config = dict(
    num_hidden_layers=13,
    hidden_size=128,
    num_attention_heads=4,
    num_key_value_heads=4,
    head_dim=32,
    intermediate_size=512,
    vocab_size=1978,
    hidden_act='tanh_gelu',
    norm='layernorm',
    norm_place='pre',
    norm_eps=1e-05,
    positions='learned',
    qk_norm=False,
    attn_scale=0.177,
    bias='all',
    tie_word_embeddings=False,
    parallel_block=False,
    init='normal',
    init_std_qkv=0.0411,
    init_std_o=0.0,
    init_std_up=0.0411,
    init_std_down=0.0,
    optimizer='muon',
    learning_rate=0.00528,
    lr_mult_o=1.08,
    beta1=0.95,
    lr_head=0.0218,
    max_grad_norm=0.5,
    warmup_steps=200,
    schedule='wsd',
    decay_fraction=0.635,
    decay_shape='linear',
    final_lr_fraction=0.1,
    batch_tokens=16384,
    max_seq_len=1024,
    doc_mask=True,
    z_loss=0.0001,
    train_tokens=109200000,
    max_steps=6666,
    dataset='wikipedia_en',
)
Each number is 500 + 40 x the weight over its row's rms, rounded and kept within 0 to 999. Layers, rows and columns count from 0. Numbers have three digits each. The size before them is the row's rms in percent of the matrix's.

# layer 2 MLP up, 512x128, rms 0.121, rows 245-351, columns 64-127
063:418507480500524478588474452492492517492513539523493521483493503529489549509485512437463479469448470566431434482556475487512490536448456543519525537525473479500545572589505545545436538441594536
089:541440491495473479511487563433499479421471495499561488545490500526544407467512529488471480487484516526505490487525501416544534465498474522453524555563574521466560541575458484449469573524512522
070:485490467423478507530487505422507498492536548496449537518495524508517513502443521471506512519485488548517480401510442475525490500487461590502492432502471478493488547546490480508455511443530559
110:490528447503514431494549507456503435486571464456528531476481499509530503480467535594425465488515524546469499510488521567520504403487496570556510536498505503491554540516498466516513468524494474
047:491491517515462434481525462448450485569519580505465504490536479530474498486508526483473512559474513487452480505493440479523569465532511528537531406525505535491447519573444489487500416559462501
050:497556529558480515502521479529503465471503484505455456416529498551494522517468528463418473530514503542508483438521479581543526500582494500510530483467463429514573559539563511462500539460458532
096:515458526536531474532528495437504497568509551469497525576460514564549469475567558561538546509591576500505590528482502489538532516533570496509488482508533525473535460498477514460447467465510567
095:463523475541488505555543450554462555564509526550420540512460500533477498517491514445530540521523495432436531575479494525539524518528539608555560559512432515561513560512480531468503496572554542
129:431525507514454472504468521478498448468525496541496432511482498517505509495555477592525519538459533478501472493505449444490511511528520546470481456463443565525464422479502448402596464489525466
105:498545494559553489518534494512536471548499482450525518594468482523526501483501545523507536495569491504457513485512466537531505543530493540558479487531526518500563446526492537468447462469496576
056:466483515528476483500478498553520525447498553428513514484450574506457495528503530485507538565473569501500476550513510368502536547445491525492541597568460457473534588574538490546430553474546436
146:508484540594438497489458495529440526454493463435484503504497510494528449477502566516500495565527495496471494446464505520525508440448501527467488532439502577564585497483550514430450553426438505
119:485513488519529542451491471496466461563562458506487482482516478552499507470460537537525511596456512524462513470534542537449453532483447451493458531510505613478502498545517486543545466536450537
141:527501555523494477510447496511434487554513451539546506522494535532427462511492502474515482531536508572527516470484476547497429501452584592504569520564430491510521628444507491486445492537546488
068:527498547467557480477550529458539431416516547477558490558433533466483510469503534564513529503599513537400483499554405532512469475474489508504490555545474530531482473484507492449408490450490499
052:497425477499513495536450550502429451475423511466415486501509532563476519433431512469541511544511459515513544466363488583516486466544489502587498526436559517526510508530521487504470481447517563
054:502501475463492479484511498479538494496486557443467431504536545626468440504524543428433522450519474577496509403509446517446524525465461502468557557461531480486500529520496554470511526400480544
113:571483496520531461510495497518499519635479480569520472548408491552456448506493461468504489511521495508554576465540504552543503517478569557500485516480525531472457515531517516482506481501487549
131:480500477453609458447481500497527508516517577469498523522500507513461524482493500539468503536454471570437509520492450468497511480400486519500483558554514478429412537430545491569491491479529513
106:502460606537524496496445474450503488505499450500539540433431545526456479458471541485524587503521453506513539413571468554489509476444527459558537554549556497551554472486492511451554499504505545
088:424435501470488499540471552417504471506551547544428482461463499499424582492545495479547502509434478504465524451442520574458455450543557578537550538530446478496564521540481447481539584446494476
111:461504470489516471440541429446527479412478488411439504508504516492463566420480601518478527474483494533497512545476536520511466478430493475559462454528563493554497453553519490492449481504526558
217:548498437494480440529497536578421393569487566538448505517502517597519487556517545419516479495480476472498478579549474498533578503545500473531530543462491487486488535479556516471512458556469537
111:470435511502484449493481467539508504518527552477570548540407540483476456491509443457568546507543535501507422528536461478529506443575480525512461475502475505509437543426531530531563575492452438
104:525495455413433491507484484562522511523478460507462524506474523568526471494460485480450512462520461508483447504419509505409572460549505436487525458491505518481531434468570514483623460526531519
067:470528440548449447525513506491501436547547519530474446560446517498485492526512470510448486477536452506400494397542505409496466512475574566542476498472484518543535589495500555484521527477444454
066:485441471526514489443472476457505519515467496525509497538456550534423506492421522417447555470551481490457476496519488474508501511523455433526523539438536518479493527538483547615421449533500538
085:490467546475499551419512497490513532452501495516500502437397513495500477472458419466479476452508404458577589550503486503508468421536537499404512536491562504536483508499470494451575588447564514
084:501465495538482441520461512563476548585540511529469406506500536475478448518526544568491529472487515484381488483478551501473499474530545465468568537515524505454541507481574493487575489508471482
073:528432546517440463482498505599495497495495530484524467486427552499510459486485525461458534481515496488482592402462528532548495410475571517483487509491496475476506499476469489539550510459533525
044:514485492498516461528409509533447514516452513491477503521492535536485539494457474472533542529463466456541501454497513485495581511473465501491554545464415487522506620518512511497509442411513533
168:578493481500505465511499528533392469510454510482450491482466619527524538529515501496505492526562537454465465532546491467556581515547543521445476510474459478465463493608572475545476449524441501
072:468480493436461481444483451501517434505496492474493476419466471513537387447566581488569509562463534460522424486541512464478523486474526480425531568509503505482530497518496479467573539520523513
102:543513570558528456497503492566502513544461461517564521518449537541514502532458483449496502522507527532573520530532495560544517517492485563493483534475537512488428521513531497527492503513526571
089:518506500527536503431482501508485486465536497506475481461490508521474474477394446435428498517493494447443493492521501492516542507525524441535516481450515470433443480513527513579566531502539567
096:444544519515462482422572532496476447471499543495502523466532546494510509500456549454527533436485553503421551563548537511519498475518499495563491548527468459519528503495471505513424518458465533
072:571459524559478542481482420597485523462559510473495496499517465514521443488508530509458469518509410538514485473494498453516621471505568505459569509534564561489477449536560489510491488446490419
095:504493466487466506459444511530478543479482512503478497552472543523496469496516498624601543495484505452456531550495684451500487497542443396527518565485500552495546543497510479544447511457447509
074:459546525517403540458507553562508438378531517478531515486488530491532488457465495522574471587461580481471505454567537514493394471557466457426491488510531481485423438385490496539476484476524493
071:578442512522582490482504497424439531486496497501464498448475466540511442477570485500482536499526426525507520422435427508467546544473485504490561513477503518504512544566505494552490519543508485
051:466472471486466468398520472490469468447555512525493475593424458488495386503586542530408522481452492498460508464524482459485398531485510447520542467525450573527574531530492510494497500546562468
120:618565512528579491517561488490448506517551508461468572432479494573553498501447395453459513481542484500467518497508518465506574490524470482528456478478515539506541511432508578554558496487481527
141:484513510535552431526435538483437446541571539487493482485463530511459452521496523539440542563492494485541517451548523500520479499563554512524508501469463483446426488473538495540476400494414483
103:464483454498395480480465523577473488486525524533426437414482578547494525471495500455519526499490515510497392494448438504513520516493538463457584536527565497519507493554495514456507529455470561
164:566505436448497411521480503554445526556429457510480491530403478573524431517565543508473533533536478447467461528529537451533508503439482477502474506534495534523513516522531513514508463557423559
119:489472495570503534561481431487518521546516472514515481539503519523456494465470509416444549475522542517437519489421478522516512517578516535529491490449409462467459478551522487521489421487534520
129:484470456502539450521534424416482479422524494517554527513438495445547542474532486460503499506543497473448438483470513547527462482512562474458499583467517492498552586453526533496456517477414523
099:563525586417514482541461495487471504430463578445499462466485575557515419519468463534558557504397561508514553491546550412518542508452483508536513495534576519504460520494501484503488499463507493
136:538464457458498476478550457526497452504480508559489534486417544514493456399500529517525538576542459463474527497480443515490516428480477390516506543481529581501555519525477470459521511471562517
114:434498515445467445515468479563484516484493497484515443500487552588495494486470512519517536513463497599493502506551500363493594524503494569503530495493467555479610529502515413394491496450526490
059:534509478464533489482519472463473548493446527508563584463456541495468530503454518368462520445497509509469420548546526505568549381505478521484521507504514496490497546509465539444519478497537533
102:471487449519472478461510490470511564602465498516471464448506539524414494510454490376491492534498497486542463528550527549480532546444604510455478506497425455512416534519540506464495490519437483
091:561504427439505489476494540426512518564508558450514441508451522515465353466516486518540498464448448496499595360516462458490490477492571548459539547578522497508552490508453459450458549485501492
122:498463470543505505489482542519475472530560500524492450540512483506525481451514534482507492573485528499445385519482545486545488512489434474579574504539513506452442558581527477564465444517483468
099:456538506610492486462549490489540531535505474508490477553517479517532488468500520478510518511467513552561451467537426557516531580529531590429496513488424485567439504525504485512486476504518512
063:472469608620490528497464459540464505428503484517461424497468503553445493465499481479473531538539477460542477496400479533553544509532547523496492529434482506520442530509522525511549462522578524
101:517515519529466460522439489484495485475502533441478504534520545485506496512459485487448508503472548485519484504514485431447493511535483453472548457499504464466478516428432501504491424485506456
129:508465492513566507574530418510504563577463517485539480495497534516383473494545592383458559524539472500480514498457427514512447508514541506538519488501461496497494543539502527522447468498494575
065:488518533491471511438457465493459456497458470557517530538462491477582415515523525515530524544518522486470423500520462470434480452477493490505544544477438579547465532415524508482569485409500478
079:501498496524467458448450525504512497511525494517428498485405560551456457447467533501495516534432487545506505496469541558452500511499548496566486502489492536473573562591480469493503457508533534
046:557489427506492532464491408543518455479564523473510536470493497549499477506466516537516502517521489520546430424490437480565472472539551473498538447518458516436517466577457492547544399499470517
112:437492482541467499564556431486471441552472540498420489519477507480476447495560554545442549570579484437452533531518472484521536483467505511547575541445460545557529453583554534511516497532499552
155:462518489506487525427479436506475502477553516564460441491522508529450432544494467448443489483449565460428504500493566515463484516438544509493501485466428475478513517458498525543591500531494544
099:476472424472464484588506461474518471464526519537460499561430501478429499483502508536483539492539449472471550513513480500493482500548473586530589552494550572482556496473515529489478480543488513
061:510468535427439488482467463558482508506484527486519442471471495509492507506455581479533487572502572456492487472463487462521409440480483596457519560510403439534529490556502484463459485442558521
218:552476459466515465536495514577433488473417521501463464477476534590476496569528495497531502522549474446482491553560466456536581498530492454493489495458448470500489514539555493490550450539463487
124:435510525565418512546486476540495509637517514516493485500471513549543525497553528464502515491531466551527462547558505523505518483527489479482542534557504506555526475518511518427541452468434462
054:467420447544509464497472524544512552494514524562457448466492552508487589468561475419517509478426471492499504498518489518533567534436544531504570555521464526540535564590492517469531486480569484
092:453543541521471536535538485426529472426503489500507475444482458470548503497446489495462431499523370518532429465502440512522506495523582565502521525462466498500526515558447534528494578467541504
169:440496530528495474461441493483538538488484494505515546434517446506523510517473585499485520518516448473409416495441522538472535579469471537488551491535485537498534540507577533487526526503566542
049:472466447537520497499518432532466576581472526498506505482495525447483478486549401430504477422451462513524527561477454492505477487500561467496586573521443464528493503556499475496555493470529488
122:407503485500496504510468478543528484568648501501509567516470509516422494512538497529468493522464551510547555476496582429448428521521526464447522511491539545491515532453512495463446532491510506
114:541524551507544535419520475509506476497571489458552478465556471486426452441494475452421505473514497522472476476518445599549448468455554495516480569565490484489486472535505492445571470561469501
138:467523501477412499421479533600516574466463563471493524553443554552486487496470538460636497530483518480445440540637501414530454471460532516448510556488529529509472517496475534521425460489537485
069:524465464484480467468456492480472419461485547425507441496530449486423450451480458510522520436476496559448512534508413480532457510589493548552504543541517514486520508480470515453403507521433549
068:441501428496458513471471442526574405514475547534547446508477522521428494461586564537465544543514519517510567439507494545541467516406445623507503571525498533522477517535542577539509513529488540
058:513510469508465443452466470541493544535530492537456504495560514509517555494484467526529544475457520474530458490560471465512524542508507467516530464527493523479480574535480507516491424437475534
090:499459412483501498439468512440521434419510522520491436609542479454443448462509462545451518489501507532475473468526479503446475517500558504520545550467465516543531516478549544485513501427473440
078:503448498467551495504470506521484457600502504480491491501557492473547540469491531487530526501509529511489417461544495473525449487558453484562517519488451503441520547500509520524512507446441555
098:513496562521462484502442488529453514423464486439497489470491496508550516508553508420512567490455451489456483526439498526577451474523395531502525441491554575491555535544486568487481534437436532
104:525442529536519475425509515506485513545498513528596476514485519559502496437499422445573514468477548469481548526545541535589505481533466417557480540485469507525483526506483525499491561485463446
062:576456503519558542458538496567498455470534488509508547569488485522498505475508516542510534504480505518490484455505538478558469482455498438475480471472474510420414583506571522519528515492535510
131:585517554501531519516469481516450485506527491528537489529441552539389492534466507540522592458556540499519560496465562483548464514520492473507474517483537502455472545461484476524471472526524515
066:492455383500429530473479456521562480491509485483453397470404467517478447469537535481477505426519411516433503459482480495477476479463498454465524518501440446526540454508498505484539510525502512
044:490541496529477499486577412439488429430528488473454492472488459499509544449495536443486498474483530596486433504525521484566485430417467518506482484476466434575480436564495558458484448470553494
127:477549546596481473490494470461456511496473536460506511514495510522490413509486549510549542578597483468436540575522451567542416474513500546537534569560558570595524506474515535467460502567478498
054:514530458540481465415450554535507507440542523431551550603450563529472514488499523536529511530402517484526454462572467452533538506552538620446512554458452530521464539486505512482513481499495490
112:498513456517512456466497470433484485506455564487511512512491510500530445480490471524524534461453422522558535508559435530534500521486496524460501479499451565511468562476435466482521504499540588
112:490459447505491493470486505516504483519473501471498470538471511513461443437517460522424452524508423469510534458502475506550505535529451489497525540498570596528591517510473519530510537501404492
123:534484545451471513559502495503470396501529515516473489552491524582555473537498441487543544523477571483557510479488473417539602513551466534507489431398542546493495484480483549506496486493463513
105:532461471493509449428512493529452571538403437562471466502460579582453536515428497462540492468457517458487514546569518510531565511467440449478483505453413486494451550546503462469513441559483516
137:518387509538528424480578503521510452486471474537478478506496547539446426368513493445467512554455550515501547469480544529501515533441526434555479463457502480465454504509529551553475535556465512
111:507498504495503502454565509504492499504480510561501562497454477522498585518485517517506565411506456508563443508541507435569490451511477484479477532447465506545512574547415489449513517474548484
050:522525491514399489496506442412492442423476547472493531580434537503538568522453539528515521530543580521427460540542492453515500429441451570430502437473483569566482515417485455478430440497527462
138:524457466579470458425473523489473493435464464550485480531528513486488504444489416545540486559516556435552476498421517560528448495565571477503532519453522493551372471493561485504492563489539460
148:411580466530505508523411479528528504532572531474497497480530522530522435456479457510430465501505567510473490507500573601474494527516480435480507504553559479469508492456584533463501515530536534
100:424542504588508495475484477488460444509474445487450588554456481517527497484523558495523462493596541494506550512569535468495402492500503475509545562435519565531538405458514515551493448502517480
087:506497410516527483539454536555523500514578524475562565567478443474476448470524467529543483499435468464481523429565498511471510535478611474541493492519477583476504451513516441522442511484442545
048:487498422545586515500547505458533490481504464508511508528482481513490534480467596501453506457558479531495473472481478487584561481564540564546537509480453492493532528553494502490429503491508555
102:493415565483479482566451517461447454497514502538532456631520547482495473428521494481529528521502512540441501457515430550460494480515398533438543501516436481537493440523532540433505483506438472
117:523506466460442434467411539522439514495495446519529536564527493488515481525447513533513482555571495434451438443495464519510477440452547480486546517507498547461502477491536511467566489458447541
128:529488534529405478535511514547506476465550533470478476461449492482527542449499464447493498531518471457453503490464508489507500437529544538574396461499547540523522570503442500453514516539448493
128:492514539542444522523492486528508518528483488417452541510502487493532445480550478527490467523525482483530505588531528386484555500490559521452530534582490472528473551508491485505482524505417418
115:498452496548536485469543448487504518585460461496504448499449504528441499469533539442412482471572472554492520554503467492509562484498512496481526519451501499479481513626543491480503488470438487
037:581510517528514516522520390502433528487522534486515534487549412489495446490514551501515527487522444551498491511418455490528544433524497493583565550586534532554554437609530491523497495525479467
167:526509476474509472476485434520515478487461531426557424540495524496475480431556472556510555552496455481454498458514505498483505481497494524532543481515526553427562516494487538558556481524513456
133:466437472512388486506498424497491512446567503517543492441438505531505480490532538536524513464483544546524506460468590546529541497476604532467495552547474544466493494564546514496469447532473478
# layer 2 MLP down (transposed), 512x128, rms 0.0564, rows 245-351, columns 64-127
061:420523496496519457560489441477525517483504526508482532489492487574476534520505500457461493432424474599433451477524471486502497559459476539517543528543484485497527562560494543550450522453569541
084:455554518500476541508480464565485548579578515518459527523515509474468589532471439508557534565486493475490526513462491554401489517496501505547465473388472470532491501422537510549541448502483496
068:493502497448454509513514495444525501515516546471428550506489544530486491494463507462524556515488467549495490417488483515525506529493490555472512430521459482497461526557478462509470510450501565
123:509535464491508440579593538551549440466512457532511534537519539598511517474457551584510440485505536524456509507491471567488552394534475526456552480477470460500549532499456435537469456511483468
045:473558531490474409465537426459459514587501576483490470490550494560483514477512546500470505495488493475477495485442474472520580502506476499517495424544480521514478491520378511493476443568460449
055:540568517573490496471516434505527478459524485493434470457516488592492534490494501476432494546465519553547518441508477559549499521583512508472523475493494450486510561519548513483465559483459515
089:479525498434504569501487499566505505484519473511515464408540487449455563524413464463518436477435443491514410483543456506502500456481451508516489539520470477517501538517540496552560576495502454
108:478563469573504500540552458493492519545504533517415548512413489536465477518510493421505544510514496445444503568471491551533486510498549563536552535496447499575471547495458502443493513536545554
097:561487502479532518500506510545518545539461489453488556490508480466510500486475532435479434497508491532538528514482544569513464495500521475504546540539528461476568530509506570618450520486502546
087:512431542382432550505460514503448553504482548532492497452524542489468503531525475477506468530457498487528501517499555455432517457484514485449514525499494489480484564500524460562547525532511421
055:525485495476492526515512492465500482587534446557521482531563411471557525459493478546516455450534456531513514474470457607504473462558485521521468420453541502528527427451487543450566445536488538
159:575468434514513482484531523508468587476442453506524446489485560473491392433515514557499520516445526517538462519482510471588543486449505522483443514498490503544586480527555536456440479497485500
137:459541547484536542429516458497531508522507472439503510507495482526492574456450545513508571523467524553579532496589572502456479563474442475462423491551494550488518483565438516511595449591478490
175:542499520518452518466453448492485484537494447473521528514446568532409510525515492401487493519506537562526543543473472520520480460492494516504548471479483475480456584472492483430442488585581511
071:516524586520486564449499456554478462498492414537449552495523457469542451478507441544499484445462429503502460510532454529455493539583482455408569415560464468448524518552489531526505511531515490
054:505469484516492495516461537468436461512392503478414490498511545600453508445454512482539538528520471526505531474394502622495513499518521532533495520500527516537499535548539441525447506451508579
056:556490449600489466458469532490497491441576514564476550507488490478501545481523548532543484406466561473553515491511477506493479492520477585500548483439413544416499562493470533422546525489481450
089:445485515455467585491530511506495449384550539448527542458595510444546556497527560533518535517519534474472466543493505443460496449502483438487513489485494506520557488512502504533475546505536452
156:456477475540520469336461516532497508482434523511509455528567497538490550509510483594414476502525455445453476527515506503576511520458484560499533475495481507489468532511525499542542404422515503
118:489471583584485551469414507483450481498526401513489545496455562505436498464463512493528566526490459481524487398568418534452489482479482494505526524543542502557577462512459475429529500499506484
083:410404522435455494522481533439499468514494583532430502470458517498394596523519489461531528494471512512472510476476512598437499438522522562489543516559449477536527561503484421518548613436508467
124:451500470529498445433544417478521505436492481443456518518533529503428525420468567498494542476513475546488520581506531514535479499441495457533458440528517512579490449586516491512472459505515578
197:461473447461478445488536503507474402505499598487456534462497538472597465502494467489433463486503501451562499539525535516525541483504549500548453482567528518431474488450574516497550484543515507
135:475474463568497467469498497538480489473514464486533637522399502452465496571528501490550558440548509491502511559505508486468531542522508517522497417498571498491430474438519479548589475506451469
104:445477476584496465484453499471505519466569519548540492474496484427503539500497533526539515537453458497514540457506518513557450528467499520534503497439498510479493581502403525519463490448548511
070:539550504582485414495530517537559422526499521551463463522467520515493467562541470519438527445536465514395526505533506441510500555474528557530477483444455467525541598498537567503528507519461438
053:536499495464505525532527500523503460483533485461479507473511471479609468469567468538536443519454545517566522492502509536493513499490514536472460477539462496518499452457536475380569545459509478
076:465531472538500410497488516530478452521502482488540432512583522565441522538538571491531550525473499582462431442497534467527562565494477449554477520483478452434499490537541521539435428591476470
088:482444537485531404510473562521480510569514552512467442520503526482492486554532523542522528479462517537385528492520521458435502491468552448465541509532516474442503478470569472429535496495482485
076:538464510526477431488489527576531532515514559479538453500434538463523497533498555439450554506494504489516575408455536534512479438471575504461485470529489444435504492458442470511530482502558532
046:536518502512510441508436484477455504518456505509475496507498523531488532488480465484521569523467479456531490466455500510477572525448487517485549545474476488551485611510485496499470463432523521
150:540544480466544479473527537531448401462453530486540507494474596431565475470531511515502495491532530518503513505492479416533536557502546498488513500572452534476451471493581469537468476539491494
076:526551559439499500434505459494536450513518504539480504428475456546549457447559591538574467593512580480538428508562504437491487514429466471438515557484482484497507459452447520439550551505501461
083:461471464418468619516509531473489494452593583504493509502547480457491516474542537548519507504515504456471505488511534430452486493514517453495515475515494521523581500534477521475509506495506463
075:520407470481492469522503468490514493550452488466512543549486537500506509522559501548562485480545503552552495481500495549521474517463446503499486541510466535547536520503518439448440491527472469
076:608449484500569516564427473495510577527451458496504493553411470514499485513512442541508458564516466497537451412498470489489515526465498503438507465455503534495464510500510500500556475525526491
065:622482532579487556471472432569463518461529537491506496504527467517509452481493532529480491529485430556508494488475483457529585469475556505458572509500538545487458464533584467507473503436495440
077:465476482509536482544547500487561475527504455494524494469516478487519534500509501422420459553520514566517476467520334570514482513477538600477507459550482470475447459496488551438526466537540491
065:546458483455614435513493467463497539611473465483485487511542493504469514570543497478456523377539423537534488537469503493521641539461504482562485493485456516540550540594502505436530501536497498
081:554488522539513474481515464416419505500522505477474511450483485550518447451563497468496549493527471523487515439460451554426535549462498534469563491507484510529477539552477495547477547512484481
053:421516605490465528453491471488488561488560583521524459527517501504496475523546446482489418501479519550468515540508558475529406491456480453558507494446478484500509562506551523502464528505477378
100:436435517495464497491436525502582492485433490566575448575534487443441498485521540498563493519497497502536481535505462549520442502501513524487556559508525472511472515562493428416436474511521506
146:440537549559553502486495551463454415512515550455497508501525521474492471534564561576431590552493491469521536488514534475467504474533473492504523457507439447463438497537505539517461511520456500
100:510523470526421468499529546529440444491544488513430422362533534567503539487499513493524522487478529557468408510467462505555502520483518486466566525477494481525480492537528509469550553483460529
167:543511482399511471474514566476508531518483453517498470529446477510585486460586563399477559513544455456483425463525503481533504546422444518566385503507472525552507501483507500541493491490438514
099:529497505424494453449528577507427483452483515480516510475438509478553503533541488539526439506496475445532493534568564481482488485447484472492569511546551533522546533456504486511491559528484458
144:446526535511556426523432443465428482490457443581541523529423480469487505546557452504563469536517497449501517448504491551521428528462466478457470584524527445467529502530500537519479525474508526
078:445467429582517532482499500498560490559515395531492548560518436445481572488532498511465424490610473501540487520464468571497448499552496479488470517505468490482528499524527547482509515548518509
149:514501509447543493517529479516498456469433509531519521473460580565500489435486518543511541586513452418531483503522470500463502424484470431526467562523529558477513535519466432492491488470524465
121:522506505531482558473506499483497491525514475520477542505478491394517530502534479522501418498559480383480487543474519639491412454456531518507475520454525434502407502510497578581516489494478497
046:467464518554492514515489526530566445513566490514460429544539474521561489488535464571563494543479487521515586444495493475393497626476489500515476485521508492522509480507540477572491500538490486
086:556480535466508537493493496524506406411548505486554527533468474466610513469544522617495493460501495530478548469474510424510477452512433465533530506514541520488561485469478479545494510514532513
083:456498522563496499529482447553480489438505427529474532488551471465547651517479510489468484538521546491520459643470536529515509505508430485535434446427488506438466511485567543553543438517513487
135:494468526506517497464509509471472468543488488462492454477541489548555531469489554446537494542508504504499456545495529467533525483454427495564522478535506500470451546590474502546383471540491479
083:550455505379508550523492504536435471477486531491507540464463532484479552538498496528480467467528504439473562554499581442503490415474472454588507495541557521456580493501534502500541513509509486
072:502475577649481582507471449483480539443504485506458461510466511546430480464502469499495551540515489472534490476412481550547549514490547533486491515473469492516411558503508498494513493502535537
085:440514464471522532505529526529481550523502493533490495496472443552511477460515492549563512498506471496480510497465500534516531516472507535533434541501483551504566480558542508502488567504478552
104:495503526469466492455476590498469456438527491529470512520516501514677518530457441598520404498474551516496505504549578494481538495481461512484488512512520534519517487488539512498547517530527418
073:518562565490513551411461433489486498497442463558525499518480477535571415526546502502508505487529534484465457548522500494411455470473463459519486558445494540509504506458479495500583493477497491
078:521550517517476489458512539498508534502503514515421507522447544564473481457500545503513500508436522558530504531496546540439516546499528490549446487516502521466562542601438488514490475516513516
051:537535470532499523461504356521531454473539549504497528488476491557504452525450476533539505530512508522532452473473441476614451479552478511468538479520483503442479449515387470567509437476455502
126:466504499529501544593529417481477439531457575519412504535492502478436461541554535523412562536539495416531499516521501488547511495444505523526565539471491528540521452559581514521495471544525570
158:462489516475495548443499446500453496470540539487468472509515544519449525599483484438422496462432562476436526525489567498434477496477493526479442538452444467432504506442489471526556483533499521
098:493468463484451532597518476498524466475528550541452499524439518503413520531506499479478523472555431461520522486539481497471514473540480532513570584481560511501526486475549522463411505532458453
063:574460539418485490481471451510499457522489505487483461443441464509517529543461569507519479525527589464502515456459501472553382454532471527451466553505437478518531444511514496496476459479527523
172:542414463437511482498536527524470445422467487553506477486512500500513499520507460527479485544606528510521488522584450437541549494483510486498496480462452509506470479518590477543573466533500450
119:438505459524460563521525530492518497554516531479483444493459499591548489533520514474549522496432479531538443532523492509443477503505471438492483507462515490500481518497481512442570464482503433
055:488427468551505460504497520502525566481532554547467454464493542506482578451563467431515500467417483485500479486485470528543568565409519531508560548548475521575497599541500526472525503482549482
073:525476454467540449475441540534431531564523539493489519569513534525472500488543503506523575483482597468454582536494550466448541482494412475498470508528545503503503494460563432476513404533449479
184:493468525549507440437476544496549543499511453539510531467545469492502555557462543501458467519513489469515453511457501512466474583454481493486534481570473523464502536512584517462495562492542539
053:443450474548514526521514392470492569572485569512495528485500518418469458485553414453492510424459514520518534499460462523523503494504563498517593565562428457585474505521499472464517542494547478
115:556477493479489519489496535451448542463369530459481421448513496457620527513492499461537482474526444523448448525482449546564567477476486525524447488538491487494501453520513522549519461473512502
115:525519549504519547497535463571503530475555502496528501494585445464416446435483473491429509494497495557512494429570394521556470494501538545501447621576483491470519483562490507436516493572451498
110:513437471497573526561553470465488432561523398505471501433582466479525526500533476540388502453505472538553582483453522551476584540565490469546472433536510494486541457513512538465554557481460533
072:480476474456458482465441527520503470547460524463478456441533469480401467484459472462494522370493500571495522515492470471502482524591521547521523549563519464482539490483457526454440497543435550
072:473556452468424522477453493537564415532481538572499508496535495464462535518567537523506534501496482524499492449546438516510508537453444578481460550483483528500508513512452630540528505532508532
049:505461526517494552542448555456514487531492511386524535510422514523454482508491467499485383527550576548523532485468458478512510474501516485467535519444480483439469416520496533486489604489508553
095:537482452493491549465488489499552490476465525498492465533552434489413406507539420517463490467547446521477546490516511523454486453510488484549523520455455463571535527524521526447535461468477415
088:493515516523493465448528506520493487544490490507481521461498451423588529438483485507522526534530492496407503516495523518516452496558485537578521461468545492443463536502455628517506415494435555
101:499512574530477493493454478528458555429501452466535489490452478488560525506536530447530566510436464486474497507451487516605465476551453528504503439484548589479546536547459532475511540456460537
088:448537527464513521515512505505537501456489467466438522498510493456463485579531578516431457510510488534571451487473501456403463487489561529437561469556543498492485502527503502527540471522542576
064:581497476516527575462561502555554479513501492522487553590513497542529540416521512527533552500469505493445501485478488461603525477479458469485459461472495537423415562477554505495530490489533502
111:431476462472498452493548519483580519513464516499500507473552427460661487442531498471462381548456478542505447494533463491445519479524491506480546459496491523551536475530534569496500545488507487
058:542565542568432427455400402526514550494565524531528494550478521447482532558462481497514493510489527565611530495472503507547484498494474469478447473417481465473489515515490485430496465522488543
046:530545491565499482499567420486476430468548487467452505502492484557513529450505526445502508472497512612519450490538516473658479468459458528510497502492457455571462415551504587486495460468513514
140:495570554624461483497479454448454488482493525443495527521486510543466387535476504492531535559569482464481505553494446540542395470510515536524510534546545547589504519460527508472488519554512485
052:510526507555490480520515495468466466470525579546470491514530405463499557461592455540549455484507493551559541529440468512462468506535446484533442466485466503494513448457515624520482519551485417
132:495516463536511444460497458427495458549455555481537523471488517515528420474489488507506546416478462511533516508522471573537516537503484501478468464468483514498437554474396452470522493506519560
119:557480471506485503521538520537538443509397482440478450498491491477481527458559477487465429548500486430536587480488483551511465573519477468518505554491487550505541498529419535556526558471478463
091:488516492537552478459483519498548586522465454514545494468508505400428501446522550490470424490520461517509522511527519576458413497489538476490552589614496486518496502519536463483507499515545503
088:485511507442466581538479513474581389488595601490561517503530448441543463493553512549456517559525470529512528452459479478495446488496547515543522476530558503513568459494468559535521539472545522
122:478601532447518611514453460486497532473535521487550487517482471461543588666512490528510518494506473487493432537465473464533484454560492505506504523486499553530586506475482462467511497487512493
089:489504503475517499550433515482501511520493532464504457505510543483528448468525472507523407587479566500452572502487511542394521555522495509513559493568557482444528460482614542566499494533499527
046:456493500506579520495462540599502512628564481502510481472538472490449405455515488486458512426442449446590557464454539529486498532586533489499508600563510458454500539532536567514562504499500511
145:486477479537464483498464504525508514438463435540455524529539500489497475480471430488501549548512517407585465536424548542551470505556559451509546486459525531512432465515496534594501559504583505
151:478586454531517503519450528503504514497479512473482454488522565514521436444446515554457519466487594505500518500505584571487497563552473485490522480524506467458492544493557549487473527503561563
100:464570569560569540483516510500454452486477436511480541508463549520513500491524536512498428517549526480512521468550530495482395530449495519535506559440531521587514396456506468566517465492560501
077:459500554441454527501529507536407474457479426536504474466442564527509591527514527560449508537520547487492548505453542466487518501545457544534475541459502496497477479511454513521502472503500463
041:528493595453441497519448490514455527535523566487513480510515519488558468502518427508547469534456537459494525524523515494368476527455450507474426488531545493503506479450513519531559480510505434
111:538472530519449519458500434512491506537480430495494510585532481430485465466416460476592495457458539477548495494508557557396417515448541502497525404492467477453483579504444549499453564456524509
134:539508556465478443447508519522455530463474447521489513515491528517545450537433510535566439541532484440442507437547456539501539437458523498423494492496441521448504476519522502447544517492514548
112:450497479470522522495508510458522517489450489528508521533569508487485475543529521511499506510463525562565493515540497499447492566491493495406628514508487483474486428473562520565480479472502504
107:497493459448534505492539510468465498478545536546546486498496484499458607538457503463507533477472474533481470407495497621524431428495498499572478438447459541485563424478481543516522439461552563
090:487529495423484539506480557490499485436560556518496566532546495482608525556493500523572501523456555406494486458512545493489418510475514495515469478548515523522559490416445499558492478542562518
041:552555505543484517516499359445427506513523562495500515497551459511462452474483545486522548487547474553493485489421460532540536439497494499567566543594480515574516465582537468507473545507485465
203:586507533470535465523493537519511516510415531489545499554532477507448506485483447562556589589543376501460491529519478489463482517511514489523455409458499537486519510465488541494468475516492390
133:445480502523464521474488493545433488494568528519590523406491485498541486508478524553557496492450502522512496489489573584542464562577536479477511503490543517436512437490513517480487454504525565